Weights of a small GPT-style language model, trained from scratch on English Wikipedia.
Size: MLP 256 SwiGLU, vocabulary 4737, 2M parameters.
Architecture: rotary positions, no biases in attention or MLP, embeddings untied during training.
Training: a variant of Muon for these matrices, 154M tokens, 9513 steps.
Each number is 128 + 24 x the weight over its row's rms, rounded and kept within 0 to 255. Layers, rows and columns count from 0. The size above them is the row's rms in percent of the matrix's.

# layer 5 attention query, 96x96, rms 0.171, rows 0-36, columns 48-95
size [ 12  11  29  21  35  27  37  42  55  45  84 107 121 110 118 118 115 122 117 123 121 114 116 118 122 113 119 113 115 121 119 124  18  17  25  33  34]
[[139 139 159 165 116 190 140 188 166 119 104 154 128 121 150  97 123 118 136 156 138 126 127 135 106 157 106 158 124 120 126 155 114 113 148  73 109 130 207 110 163 113 101 148  99 149 136 113]
 [ 99 110 113  99 137 136 113 104 151 126 121 151 127 157 118 145  99 136 127 163  88 107 148 148 118  93 124 134 105 126 191 128 132 125 106 160 155 119 134 136 139 137 184 150 114 111 111 146]
 [119 126 127  77 151  92 115  71 125  94 135 100 116 136 111 120  94 136 128 125 132 122 150 118 129  68 133 104 135 152 158 104 118 133 113 154 159 130 149 150 121 151 147 132 125 108 114 165]
 [118 123 146 115 128 164 136 120 148 119 129 137 140 105  93  85 132 131  87  97 131 118 144  78 113 128  94 116  97 121  98 131 127  77 125 115 180 166 118 107 108  91 127 124 138 155 140 116]
 [ 98 124 139 122 129 138 129 121 148 119 105 175 113 144 133 153 118 123 140 141 126 148 100 143 145 143 136 154 122 128 159 159 135 132 141 113  48 141 129 137 134 114 157 121 146 141 138 106]
 [150 128 144 149 146 129 136 142 122  90 121 143 150 161 159 152 149 131 155 149  72 115 131 149 129 143 183 134  86 134 116 108 134 152 131 114 134  64 156 177 138 149 128 132 149 114 139 164]
 [164 125 127 139 122 110 141 141  81 130 126  75 105 124 127 130 116 102 121 103 125 124 179 103 145 127 105 133 127 144  92  83 120 121 116 140 169 101 126 124 108 138 115 105 131 105 133 162]
 [108 119 107 125 121 143 148 110 138 143 129 164 128 110 109 127 100  98 132 129 159 137 124 142 140 127 115 132 145 137 184 143 156 141 130 141  53 173 142 115 153  94 155 123 116 160 145  99]
 [113 110 136 121 135 144 137 120  82 142 132 169  84 109 131 115 105  99 155 134 153 128 120 126 142 122  93 145 136 153 195 121 150 117 111 122  48 159 168 123 177  99 126 113 125 154 147 112]
 [111 109 130 134  98 176 108 130 146 163 161 161 103  91 150 115 137 129 125 141 162 137  86 121  87 131 129 118 145 103 147 167 141 101 167 102  90 156 114  99 152  93 142 135 112 136 128  93]
 [103 152 120 157 133 179 169  90 115 149 127 124 179 104 121 135 120 110 130 129 113 168 107 123 127 187  84 150  85 143 123 129  94 104 105 133 164 156 137 123 120 133 170 109 134 130 139 148]
 [125 100 102  77 113 131 164 113 132 133  88 132 170 160  87 121 113 148 121 119 125 154  93 180 154 157 120 102  56 147 116 163 131 124 141 134 128 131 151 128 139 115 123 126 108 120 130 104]
 [114 153 135 128 106 112 122 167 191 147 119 133 124 127 102 116 137 155  93 119 141 105 138 130 141 117 154 130 115 125  86 153 132 107 145 149 122 115  70  78 148 114 131 111 135 163 130 127]
 [145 154  82 137 128 130 124 153 156 100  82 146 165 119 126  71 161 132  84 120  88 130 148 161  82 157 166 123 135 137 160  79 104 109 128 148 130 120 131 168 132 121 109 142 172  95  89 107]
 [138 110 105 115 137 144 139 125 102 115 143 142 157  82 170 149  72 130 114 100  94 132 131 179 188 102 136 143 164  82 143 131 110 112 159 159 173 123 142 139 124 165  91 159  92 118  76 141]
 [132 167 101  90 100 128 168 134 128 141 113 143 118 100 140 122 115 128 108 152  88 102 127 121 135 155 158 157 130  83 128 146 111  86 156  91 116 143 113 143 130 143 183 120 153 138 125 136]
 [132  80  86 110 133 161 139 155 139 120 142 129  99  89 141 138  75 139 111 124 118 157 126 173 141  84 144  99 147 133  95 120 135  77 151 133 109 101 135 162 126  73 144 135 119 151 136 126]
 [110 124 126 138 153  93 150 138  95  88 149 114 118 174  97 130  90 146 152 140 121 135 121 133 129  89 147 112 108 100 112 119 148 159 115  94 147 110 147 150  93 141 145  86 139  58 151 130]
 [131 153 138 131 113 136  98 121 158 117 103 147 164 115 141 169 100 149 165 143 134  99 126 152  89  98 194 106 134 132 170 166 146 173 158 177 146 103 149 134 145 147 175 143 155 121 134 153]
 [138  97 115 134 135 175 148 156  99 137  84 119 141 141 152 100 123  97 125 148 146 158 124 102 107 144 127 108 121 141 126 173 135 142 205 159 113 162 134 140 117 112 126 136 159 127 136 179]
 [129  93 132 101 122  51 152 143  92 113  94 145 130 114 128 145 149 148 132 129 139 115 121  89 101 136 123  98 145 122 119 176 136 127 164 144 135 109  94 143 103 123 106 146 135 145  81 112]
 [156 153 117 181 136 108 138  99 102 100 163 198 183 113 109  92 127 119 125 120 161 141  95 122  98 128 113 137 119  88 115 148 133 136 127 107 150 121 175 103 134 121 109 138 123 151 162 113]
 [183  97 141 128 119 133 141 141 168 113 128 151 134 160 103 119 101 104  99 147 144 129 180 149 120 131 105 136 143  91 130 105 134  80 136 128 108 143 108 147 110 129 129 155 153 115 156 155]
 [132 122 134 134 109 124 126 102 128 126  94  82 119  82 183 127 127 149  85 114 138 117 134  95 135 112 100 124 126 160 162 160 143 140 115 137 139  85 130 151 120 149 136  91 154 110 164 123]
 [ 99 142 143  87 105  82 112 135 134 146 100 130 101 151 110 152 119 156 144 116  87 101 149 129 143 141 165 132 121 147 115 111 144 105 166 168 151 132  97  83 137 146 114 147 153 128 146 146]
 [112 158 174 110 123 148 131 134 135 170 130  63 146  98 135 105 119 116 150 148 171 148 119  92 134 158 109 124 125  67 132 116 147 115 158  87 135 113 141 113 115 149 142 133  91  64 127 106]
 [123 116 117 135 172  73 135 111 122 120 110 141 111 114 120 123  90  90 120 153 146 143 113  89 106  80 122 141 155 164 105 101 135  86 110 128 145 130  80 177 145 146 139 127 141 121 129 150]
 [124 115 119 150 154 139 111 200 150 168 108 114 100 134 139 100 114 149 115 122 115 168 127 142 116 122  98 150 133 143 114  97 117 138 150 141 140 134 131 132 126  74 150 120 116  94 125 153]
 [145 133  79 129 130 110 117  86 152 109  79 129 130 128 102 154 114 143 152 103 149 120 143 150 124 139 116 110 125 154 115 121  79 146 163  98 110 141 139 142 102 110 166 169 107 103 165 158]
 [150 124 104 129 126 158 107 119 131 177  73 182 145 163 119 134 137 180 134 153 120 133 100 114 136 143  92 159 122 107 146 175 146 109 125  73 121 124 100 159 190 107 128 106 141 127 128 159]
 [ 94 123 119 147 109 149  72 151 119 145 129 118 154 155  97 121 133 104 168 145 125 109 123 136 145 130 138 140 142 106 143 139  94  67  78 134 139 144 142 145 128 136 120 137 143 133 133 136]
 [102  94 122 153 126 145 144  86 197 101 139 121  97 136 144 124 176 135 114 130 120 107 123 132 106 108 134 131 115 102 157 120 144 142 151  77 110 161 105 175 138 140 114 135 166  98 107  88]
 [ 94 138 139 136 137 121  95 130  94 161 141 172 161 148 141 155  97 151 122 140  91 121 184 151 129 110 136  94 150 168 155 117 100 123 108 138 132  99  80 102 118 133  79 115 115 130 146 114]
 [ 82 114 132 112 164 132 113 118  83 128 136 134 156 130 102 185 122 109 123 111 113 128 198 137 130 123 143 116 133 166 181 127 127 120 121 137 130 115 143 142  91 121 108 102 168  90 135 156]
 [128 116 128 149 104 158 141 139 154 145 128  90  90 137 125  79 142 134  94 124 161 121  71  94 114 136 102 155 114  88  97 162 128 120 151 101 118 149 154 116 162 125 138 145 125 144 146 120]
 [134 126 124 103 164 110 115 122 101 138 125 142 181 150 130 195 111 138 123 136  98 126 190 146 158 108 121  98 144 183 157 138 126 125 117 156 148 102 128  97 103 127  94 115 134 124 118 128]
 [111 173 152 154 109 178 104 154 152 175 125 108  96  99  99 128 161 121 138 123 162 147 107 130 128 151 111 136 138  89  92 159 160 131 161  98 104 167 147 107 139 117 151 138 105  88 120 117]]
# layer 5 attention key, 96x96, rms 0.186, rows 0-36, columns 48-95
size [ 23  20  21  18  32  20  20  41  61  30  79 117 119 120 122 116 126 126 132 129 123 126 123 128 133 115 131 125 123 131 128 128  41  42  26  38  32]
[[107 130  99  88 127 134 154 136 148 109  91 126  90 113 115 115 126 143 158 129 152 123  86 144 167  92 123 130  89 104 147 113 126 120 112 149 120 114 110 176 151 139 137 121  84 146 159 110]
 [ 91 100 138 107 147 152 126 206 109 108 133 113 121 103 111 140 140  99 128 158 174 118 131  98 129 130 114 179 111 151  76 144 113 122 146 108  92 147 123  96 148 104 117 131 131 162 165  97]
 [137 148 142 142 120 115 114  98 104 184 173 177 139 114 134 133 135 139 101 119 120 128 124 112 112 134 131 102 158 118 112 141 137 127 147 121 113 161  96 100 103 117 129 122 142 109 104 129]
 [117 124  95 123 100 115 107 137 179 154 147 178  93 139 141 132 135 166 120 123 107 137 139  98 136 125 145 116 145 114 104 121  89 113 136 172 112 145 139 144 145 134 163 117  75 160 128 147]
 [ 88 117 142 126 134 125 134 138  85 104  77 105 113 121 111 112 139  69 150 102 153 125 122 150 130 126 103 138 105 125 190 131 155 149 138 125 134 109 142 154 126 109 121 104 120 182 166  96]
 [127 153 131  98 125 136 119 148 151 156 157 144 107 108 114 164  94 121  97 103 162 140 149 139 109 126 132 116 204 168 119 138 121 133 145 109 109 160 144 104 167 104 110 118 102 132  70 108]
 [110 119 138 135 131 132 111 111 115 100 128  92 165 123 151 141 169 127 138 175 135 135 111 154 117 170 139 120 118 150 129 129 128 130 133 116 141 103 119 127 113 113 132 122 176 111 148 135]
 [ 95  89 134 120 120 115 149 138  94 119  89 131 110 115 122 115 127  73 146  99 172 132 124 142 131 137 101 124 113 138 185 103 148 128 115 118 127 128 145 158 147 100 124  90 128 184 163 104]
 [ 85  89 124 138 110 158 165 128 126 144  93 139 104 120 148 116 134  53 127 130 163 125 111 114 125 130 105 137 102 129 191 110 136 133 130 110  99 142 130 132 136 102 107  87 120 162 165  97]
 [133 134 122 163 168 158 159 153 148 120 109 143 118 142 138 145 155 151 123 150 146 139 140 146 116 109 176 120 148 110 109 142 117  98 126 145 107  93 116 118 122 182 146  96  97 178 135 122]
 [124 102 146 129  89 143 138 120 158 128  96 122 145 123 105 132 133  53 124 132  82 131  82 134 137 109 133 126 121 130 188 125 146 132 133 132  58 131 100 124 124 148 128 128 130 116 145 139]
 [103 107 117  96 114 168 135  71 124 187 121 188 172 155 116 123 107  98  92 150 120 125 106 125 116 111 126 127 101 136 115  81 131 141 126 143 160 150  99 117 101 111 115 110 169 128 135 119]
 [112  91 116 122 155 131 142 101 111 151 132 116 144 142 110 153 113 152 115 136 105 145 149 127 115 156 147  93 130 123 113  88 108 127 118 147 161  82  78  93 148 106 140 130 153 146 150 111]
 [157 166 133 117 139 157 105 111 129 126 119 112 169 128 117 117 106 115 126 147  83 140 152 145 124 114 163 149 155 124 139 102  98 150  98  95  86  94 112  82  79 144 127 181 151  98  95 125]
 [123 164 128 159 112  86 149 138 122 159 133 109 148 116 155 130  78 125  88 120 130 110 116 133 165 132 145  99 138  91 138 128 127 129 107 129 154 120 140 128 118 101 109 154 110 142 113 139]
 [ 95 117 140 121 101 145 186 155  91 115 100 121 150 102 103 137 127 121 114 136  88 123 102  97 139 101 119 125 104  97 155  89 147 157 128 153  78 132 110 115 127 178 133 163 133 141 121 152]
 [126 134 143 144 148 127 176 171 114 138 135 111 129 102 173 187 114 146 120 159 129 122  86 119 143 119 142 117 131 115 147  74  94 145 121 107 102 135 149 137 104  85 105  90 111 156 110  98]
 [139 112 126 148 114 100 128 142 145 117 164 142 123 166 110 126 102 126 126 104 166 115 140 108 117 111 119 183 114 148  89  96 147 141 143 124 147 175 151 124 105 134 115 129 144 132 116 131]
 [177 159 111 127 121 155 127 133 127 108  90 139 102 135 140 126 104 120 139 144 131 125 143 130 117 115 137 126 123 103 135 134 143 132 111 152 170  67 123 108 124 163 137 128 134 137 119  91]
 [137 135 139 126 146 116 126 134 126  96  89 143 149 108 164  95 136 118 118 150 146 137 160 137 111 136 118 147 128 111  84 128 151 121 164 125 164 145 159 125  84 137 139 115 138 189 156  95]
 [131 125 116  88 107 118 134 117  86 128 153 128 177 136 108 130 169 157 118 100 140 103  99 113 115  86  91  98 144 114 107 136 121 164 152 126 110 113 146 187 154 110 120 131 115 164 161 153]
 [127 125 170 177 135 139 157 116 114 101 117 134 136 173  72 110 167 146 106 139 122 139  94 137 132 118 108 141 141 104 146 161 135 110 123 138 129  92 182 119  80 119 158 136 127 157 138 135]
 [ 91 122 182  90 146 146 157 184 112 137 124 123 154 126 114  92 149 122 135  90  78 133 149 110 107 123 116 133 143 108 132  92 135 123 104 131 129 139 115 162 141 115 156 150 131 162 127  91]
 [117 149 148 144  93 121  99 125 126 125 132 110 131  99 162 149 137  95 166 166 137 155 126 132 131 137 137 109 140 120 139 130 143 117 153 123 198  79 137 138 152  96 122 104 129 156 138 109]
 [103 154 111 103 149 107 116 118  86 131 142 156 140 133 121 105 115 148 131 153  99 137 127  90 133 155 122 114 131 115 132 127 175 148 151 146  85 126 109  77 154 128 130 125 131  70 156  93]
 [100 166 165 137 103 153 135  99 143 166 110 111 159 120 113  83 125 130 121 103 155 113 122 115 120  97 101 113 124 148 160 114 155 119 121 129 133 137 154 148  85 142 123 108 115  98 109 150]
 [138 124 129  91 158  77 140 106 132 115 144  92 116 140 145 144 128 140 115 141 104 145 106 145 100 128 107 157 135 168 136 108  95 102 141 118  82 126 153 129 127 156 126 144 118 136 117 147]
 [154 148 123 145 136 126  78 177 185 130 119  86 134 134 156 159 109 100  79  98 149 113 120 147 139 141 142 133 119 140 109 126 133 167 111 154 104 150 130 132 117 103 132  93 134 175 129 138]
 [144 124 123 115 134 159 121 118 118  96 119 117 112  71 101 154 128 162 126 112 120 119 111 120 136 150  96 104 119 133 127 121 114 119 114 136 156 179 143 101 118  88 171 154 142 106  95 149]
 [142 167  93 121 110 159 130 134 139 140 153 141 121 154 154 130 141 165 108 126 128 133 126  93 131 163 149 148 129 115 103 156 128 124  96 171 124 159 154 163 175 138 122 111 148 107 106 130]
 [119 126 126 112 172 161 137 156 143 135 123 158 137 156 113 127 111 115 125 151 150 101 139 127 131 100 127 137 166 143 133 104 119 130 155 162 131 154 140 104 165 163 103 125  96 130 143  82]
 [140 139  98 117 103 144 162 137 205  96 145 119 114 124 117 178 121 115 140 150 141 119 154 107 116 117 113 129 124 107 145 131 123 126 148  99 174 127 118 156 113 122 147 123  93 150 126 141]
 [133 116 167 134 138 163 130 122 159 140 117 124 150 133 137 150 121 155 137 156  72 127 161 158 105  87 158  92 146 120  93  85 130 138 123 174 140 101 104 161 105 147 140 125  65 133 126 146]
 [151 105 156 111 123 154 128 101 109 134 100 101 148 125 146 151 111 147 133 136 127 123 149 145  83  95 162 100 158 121 124 105 122 113 117 148 119 113 119 149  88 144 160  95  94 150 120 161]
 [148 132 104 112 143 116 130 123 128  84 126 158 109 116  85  79 140 126 137 112 156 133  99  70 160 146 133 160 109 141 138 134 157 133 121 121 101 144 146 122 169 126 112 157 141 119 126 127]
 [124 124 150 105 133 109 101 124  96 124 114  82 148 139 143 157 129 134 134 126 147 136 198 154  88 106 143 106 155 141 154 110 114 111 121 141 123  86 122 113  77 150 138 105 140 111 112 142]
 [149 118 120 127 143 135 153 125 133  99 102 148 105 136  98  91 175 124 146 124 130 129  85 122 160 128 121 145 120 102 147 137 132 155 123 134 111 122 135 151 149 124 133 168 101 139 154 122]]
# layer 5 attention value, 96x96, rms 0.301, rows 0-31, columns 48-95
size [123 116 123 125 123 118 119 114 121 116 123 130 133 120 116 124 121 125 121 126 115 123 123 115 121 114 121 110 115 122 124 129]
[[118  74 152 105 122 128 155 129 147 151 106 120 141 128 175 125 114 149 119 140 123 157 117 112 113 133 169  93 149 128 114 177 163 158 134 145 103 139 114 153 129 118 133 177 176 104  89 143]
 [121 152 140 142 132 110 113  89 139  91 130  91  88 151 133 113 140 128 120 179  79 168 154 154 133 176 104  74 112  73 116 130 125 133 133 122 119 139 129 151 116 148 110  69 115 151 101 118]
 [107  97  87 144 113 131  94 138 122 143 132 134 122 115 123 135 164  92 101 131  87 183 134  82 118 140  95  83 126 149  84 131 132 144 101 140 131 122 167 115 139 129 141 143 115 157  91 108]
 [142 156 121 119 172 131 137 138 135 146 133 120 148 132 170 122 127 112 197 111 147 166  51 140 143 133 145 131 105  79  90 143 127 119  83 114 139 139 103 130  98  94 115 142 153 107 156 125]
 [103 144 102 150  89 152 118 121 143 105 120 122 167  98 122 115 137  98 103  94 139  97  87 122 127 132  76 108 126 158 130 152 166  94 131 132 122 113 121 103 123 109  89 101  83 115 119 132]
 [ 94 121 131 116 185 155 135 108 102 172 140 130 115 115 126 122 148 160 110 125 117 138 121 122 139 128 166 177 159 125 113  73 134 168 126 150 128 138 160 147 112 161 119 120  89 130  77  94]
 [138 134 107 122 141 116  75 132 140 132 117 117 128  83  95 141 153 145  96 113 131 128 118 123 115 108 139 108 153  95 106 161 107 146 103  92 151 151 133 154 118 142 108 114 103 100 128  94]
 [ 82 156  64 118 115 138 105 135 112 108 133 144 100 139 131 141 108 121 127 102 108 140 105 155 111 116  91  95 123  64 102 120 114 112 142 154 146 100 142 143 140 103 132 161 154 118 106 112]
 [134 115 126  66 117 142 123 158 122 137 121 138 127 146  95 119 136  99 145 148 160 145 142 130 165  87 101 126  98 144 122 192 144 100  91 133 137  91 123 148  76 132 140 168 106 141  85 104]
 [154 107 150  65  80 162 111 100 144 123 133 136  97 165 160 110 108 140 107 113 161 134  98 106 119 142 156 124 134 114 100 116 134  83 120 122 108 102 143 112 105 117 101  82 140 109 124 147]
 [110 153 101 176  90 122 149 157 108 126 103  97 110 136 120 109 115 185 170 100 147 134 168 120 129 122 150 122 125 159 117 104 191  92 127 161 102 162  96 105  96 120  98 116 125 119 136 129]
 [103 124 141 201 108 128 116 119 141 160 117 148 125 155 146 134  86 167 117  99 137 175 156 112 130 169 124 138  93 140 113 133 110 110 139 122 144 107 136 186 118 133 111 158 120  92 125 117]
 [117 132 112 157  89 128 123 104 158 123  99 163  94 117 138 127 125 115 116 104 101 150 121 128 137  53 108 151 110 105 134  81 105 120 125 112 122 126  98 107 129 107 115 146 188 134 149 115]
 [138 140 119  87 106 114 154 114 117 109 129 125 132 160 146 120 150 116  93 125 137 180 169 114 113 146 153 102 135 134  98 105  61 106 149 142 111 106 191 120 166 172 134 165 138  88 172 144]
 [152 138 123 125 116 107 168 104 144 149 126 100 106 152 177 179 147 132 102 188 108 124 109 126 161 113 104 171 165 154  93 118 150 152 115 134 151 129 134 115 118  98 128 163 143 123 123 121]
 [141 102 144 155 158 124 125 165 106 131 120 134 166 162 118 139 131 178 136 148 141 140 105 111 132 120 131 104  99 106 139 109  80 153 120 133 124 125 153  92 106 119 130  94  74 114 135 117]
 [138 198 131 127 148 141 153 133 154 123 113 161  80 130 119 130 154 122 101  96 131  93 139 112 143 158 146 109 112 133  58 137 130 129  91 118  90  80 106 142  99 109  99 140 141 190 130 131]
 [139 103 125 141 135 123 155 135  95 124 101 142 108 124 113 141 135  72  66 152 140 153 135 130  57 120 156 138 170  89 148 120 220 116 128 136 137  92 136 129 134 102 107 153  79  99 118 150]
 [102 128 148 122 108 109 101 151 122 161 118 111 113 123 127 146 136  92 152 115 118 103  92  87 102 182 171 110 166 143 148 113 126 114 144 147 126 100 141 151  76  84 123 147 150 146 137 125]
 [148 164 110 152 138 136 125 143 107 133 177 121 122  81 122 108  89 137  99 180 144 164 114 144 129 137  78 125 143 126 136 134 123 104 120 140 107 126 106 152 153 160 150 116 181  96 153 123]
 [166 135 155 182 138 111 134 121 149 166 153 116 102 127  97 106 176  79 134 116 124 155 109 138 100 139 133 129  92 161 154 127 101 143 189 156 121 135 110 165 151 118 105 133 132 114  82 122]
 [142 138 123 124 151 137 129 143 112 117  80 147 125 142 136  98 130 113  83 148 155  69 119 186 115 147 145 120  88  96 138 142 140 113 176 138 124 177 130 151 121  87 109 126 131 116 124 109]
 [174 147 127 115 118 122 121 113  89 120 118 158 149 135 163 163 155 104 162 138 112 145 175 108 132 115 119 167 117 103 110 110 121  81 136 187 154 120  98 117 140 103 150 128  70 125  70 177]
 [150 124 115 142 109  99 153 102 138 192 117 102 140 104 121  88 109 123 178 151 132 138 113  97 131  93 136 129  98 131  97 121 133 154 135 135 176 165 142 125 156 160 115 140 124 154 129  96]
 [ 86 142 164 123  94 145 120  66 112 105 126 131 152 120 123 143  82 145 130  95 114 182 114 122 122 128 167 158 123 135 134 106 114 141 159 129 135 104 124 145 136 142  95  82 145 175 119 116]
 [126 155 150 168 109 138 108 127 136 140 133 162 160 124 157 100 134 160 133 125 138  89 106 140  89  94 118  85 149 148 126 123 121 128 129  93 119 133 140 152 141 164 151 152 138 149 161 112]
 [ 95 177 149 126 132 123 118 119 127 126 120 154  99  99  83 105 135 131 128 159 153 125 148 130 129 112 185  78 107 133 138 119 104 137 135 124 146 104 106  87 141 109 130 123 124 144  88 126]
 [140 106 121 108 152 166  95 144 160 131 144  98 140 135 137 137 125 139  91  86 157 139 119 145 105 146 169  96 151 164 137  99 149  91 176 137 151 148 121 105 171 136 147 151 111 164 152 130]
 [ 94 158 157 127 132 148 157 134 118  92 206 134 160 107 163 149 193 138 138 133 119 110 121 176 137 157 135 123 118 144 113 128 157 144 131 102 127 156 166 123 178 126 113 158 153 112 104 112]
 [ 97  85 124 138 120 152 102 103 136 108 156 173 120 143  82 166 149 136 142 182 125 108 109 108 113 175 122 133 114 129 157 109  88 112 114 145 174 168 127 122 111 127  98 170 131 128 122 147]
 [102 125  61 139 136 121 136  89 143 128 136 132 135 128 131 130 119 145 130 126 173 132 133  82  92 157 120 168 162  90 165 117 132 129 115 100 114 111 121 122 132 113 163 107 118 144 137  85]
 [ 96 154  83 139 168 145 145 118 103 154  99  99 169 122 107 138 121 124 105  97 131 153 114 115 120 139 128 121  98 135 146 153 122  98 120 151 117 132 151 176 122 116 127 127 146 177 125 157]]
# layer 5 attention output (transposed), 96x96, rms 0.801, rows 0-31, columns 48-95
size [126 118 121 125 118 120 116 116 122 120 125 132 130 115 123 121 117 123 117 119 116 122 122 124 125 122 124 122 115 121 127 130]
[[118 105 152 133  99 128 131 157 133 137 107 102 129  92 151 130 121 127 138 140 134 168 121 107 105 139 181  65 135 132 111 165 185 184 143 138 119 119 122 118 129 128 136 146 135 105  98 135]
 [108 134 133 138 141 127 150 102 139  85  87 125  94 128 102  98 156 140 127 173 101 156 131 149 124 187  83 117 115  95 132 133 148 146 127 123 120 118 131 120  96 177 102  77 144 134  92 115]
 [115 126  82 143 124 105  74 163 115 158 117 112 145  89 119 123 175  81  99 121  85 139 124 107 121 157  99  90 123 136  61 149 131 131 123 130 155 112 183 104 145 140 108 130 127 153 112 122]
 [123 139 123 124 155 138 167 132 134 118 129  97 144 153 149 155 128 134 182 109 139 151  32 160 121 140 141 115 114  92 114 119 118 113  89 109 132 149 123 147 108  92 113 160 153 119 144 129]
 [ 86 152  97 150 130 155  70 119 146 135 136 124 116 102 150 134 145 110 122 104 106 126  84 130 108 129 107 151 116 188 117 161 157  82  99 150 142 126 126 108 160 146 121 103  95 113 112 100]
 [ 94 106 123 126 161 174 156  99 104 154 149 129 139 144  87 128 154 125 114 117 121 137 138 123 155 127 147 158 132 124 137  71 136 164 113 136 152 137 142 130 116 139 119 119  87 128  81  87]
 [138 143  94 131 118  88  88  98 142 137 126 120 129 118  99 146 115 148 111 146 142 112 102 136 119 116 138 131 149 115 114 134 116 127 118  91 151 169 125 175 103 165 110 128 117 137 129 125]
 [ 65 181 104 144 122 151 132 141 105 120 128 155  78 152 171 123  94 111 112  92 112 136 122 149 104 130  89 112 142  66 128 152 148 141 144 153 143 128 152 143 158 122 131 172 146 116  99 134]
 [138 130  88  98 121 138 138 170 148 131 118 140 107 128 124 126 153 107 136 118 146 137 124 127 174  87 119 138 118 132  88 197 157 120  87 134 130 112 127 149  66 129 140 161 102 110 102 112]
 [153  95 176  83  88 150 102  88 136 119 158 148  75 135 163 141  93 125 110 102 169 118 118 124 143 137 170 125 133 100  97 104 133  92 116 121 147 116 154 118 111  98  94  72 129 144  98 112]
 [103 161 109 158  82 128 121 142 121 147 115 114 107 108 153 118 119 186 185 100 132 134 164  97  95 120 130  90 123 156  93 103 195 102 125 156 112 136  94 118 108 103 121 106 128 136 164 122]
 [ 83 103 173 191  98 142 114 149 155 159 118 126 121 163 122 129  97 148 131  99 154 182 142 137 132 131 131 154 103 160 105 107 100  95 129 113 131 141 128 158 130 127 113 159 130  86 112 116]
 [105 113 119 140  96 113 116 129 143 126 105 116 125 125 107 108 128 119  89  85 119 106 110 122 112  46 104 139 137 125 124  69 119 123 123 111  83 144 111 105 134 125  96 134 171 129 165 127]
 [122 145 125 122 109 100 177 123 122  96 125 130  97 139 126 108 135 108  95 129 149 192 158 129 121 149 127 110 122 141  88  83  94 104 144 148 113 106 181 146 144 174 123 162 118 102 170 126]
 [143 140 121 123 104 125 170  93 150 141 116 112 105 146 171 159 153 128 113 176  93 127 113  99 127 107  92 143 144 154  76 110 173 120 104 123 136 111 121 121 103 101 119 175 147 101 117 140]
 [131 118 155 153 166 129 109 152 131 122 129 136 168 135 137 136 108 181 131 156 124 122 110 100 108 121 110 102 106 100 128 133  76 154 118 107 113 150 138 132 123 125 137 100  83 100 118 135]
 [119 190 147 130 150 140 132 127 117 150 137 128 100 136 115 110 153 115 117  93 130  98 145 124 133 196 127  92 131 148  76 114 126 124 104 115  90  70  96 113 116 101 100 121 166 181 141 145]
 [143 103 131 135 130 115 127 143  90 136  93 131 118 118 117 134 138  75  61 128 139 141 151 140  69 136 155 144 165 103 150 133 222  82 116 148 144 116 127 153 134  88 103 152  69 129 127 172]
 [102 130 138 113 108 100  92 142 110 133 110 137 115 153 104 151 134 112 175 112 151 113  97 101 117 201 179 102 135 128 144 139 130 128 130 109 109 120 131 121  76  98 140 169 121 144 138 117]
 [135 129 124 143 110 166 116 128 106 138 163 123 158 105  99  96 105 123  93 166 161 177 125 130 141 132  55 141 130 125 130 115 134 131 102 121 108 122 135 136 129 150 167 121 180 112 168 134]
 [161 116 166 169 122  89 120 124 137 176 131 103 131 147 121 107 157  79  84  87 113 142 108 102 119 146 137 124  90 170 148 157 105 147 174 171 121 119 106 194 139 121 118 141 154 115 105 109]
 [155 156 123 134 121 145 124 141 147 112 102 174 141 131 151 119 141 152  77 129 155  85 143 156 134 155 158 144 105  94  99 119 152 108 151 128 147 183 129 143 127 123 133 129 132 120 131 113]
 [157 124 131 112 129 146 150 125  76 104 110 149 174 146 137 132 146 125 169 138 119 147 153 129 139 139 101 128 139 110 129 117 107  42 152 217 140 112 108 127 140 112 137 153  74 133 110 151]
 [134 120  98 129  97 101 149 104  98 201 118 136 116 125 121 117  96 115 173 158 131 159 122 128 150  96 141 154 102 121 106 114 123 156 130 152 160 162 132 142 165 121  94 147 117 189 118  88]
 [ 98 133 154 151  87 153 141  84 130 118 119 132 164 122  92 140 120 136 104  82 118 152 106 139 143 135 163 153 115 154 149 123 122 149 140 116 107 133 112 121 129 142 108  92 104 158 124 113]
 [154 146 136 118 125 161 132 135 147 125 127 166 133 127 155 142 140 135 146 125 108 149 130 153 108 103 129  94 126 146 138  79 133 141  92 118 129 134 101 158 161 180 168 172 144 163 123  86]
 [103 163 139 132 164 150 130 134 103 131 106 150 117 117  83  90 173 151 110 158 145 126 129 143 128  73 153  94 120 118 129 121 111 131 126 115 110 127  97  58 102  98 126 130 137 131  82  98]
 [134 120  87 103 154 162 135 136 148 132 145 100 155 121 134 136 125 165  74 120 139 142 119 130  76 140 174  94 129 131 133 129 124  93 164  91 116 132 132 121 146 156 150 149 116 141 138 144]
 [100 135 145 130 155 111 151 132 121 135 175 118 143  88 150 142 184 131 119 117 149  94 133 189 140 192 106 136 133 152 124 127 158 138 149  90 110 199 147 140 165 107 116 121 145 124 137 118]
 [109 112 157 129 117 137 113 109 109 116 153 166 129 120 104 107 147 131 110 150 160 118 119  85  92 159 117 119 139 136 144 129  79 115 134 123 161 163 112 115  84 151  86 180 134 102 131 132]
 [120  94  32 153 153 138 106 116 148 137 129 132 123 140 131 130 105 147 113 145 143 149 114 108  91 158 136 143 164  88 139 123 126 108 114 106 117 116 106 110 148 101 167  86 155 126 124  90]
 [ 86 153 101 104 170 161 133 113 102 167 106 128 152  94 117 120 102 156 141 126 105 145 102 101 129 166 142 127 111 152 159 134 141  93 112 168 127 138 149 175 109 159 126 130 175 162 119 125]]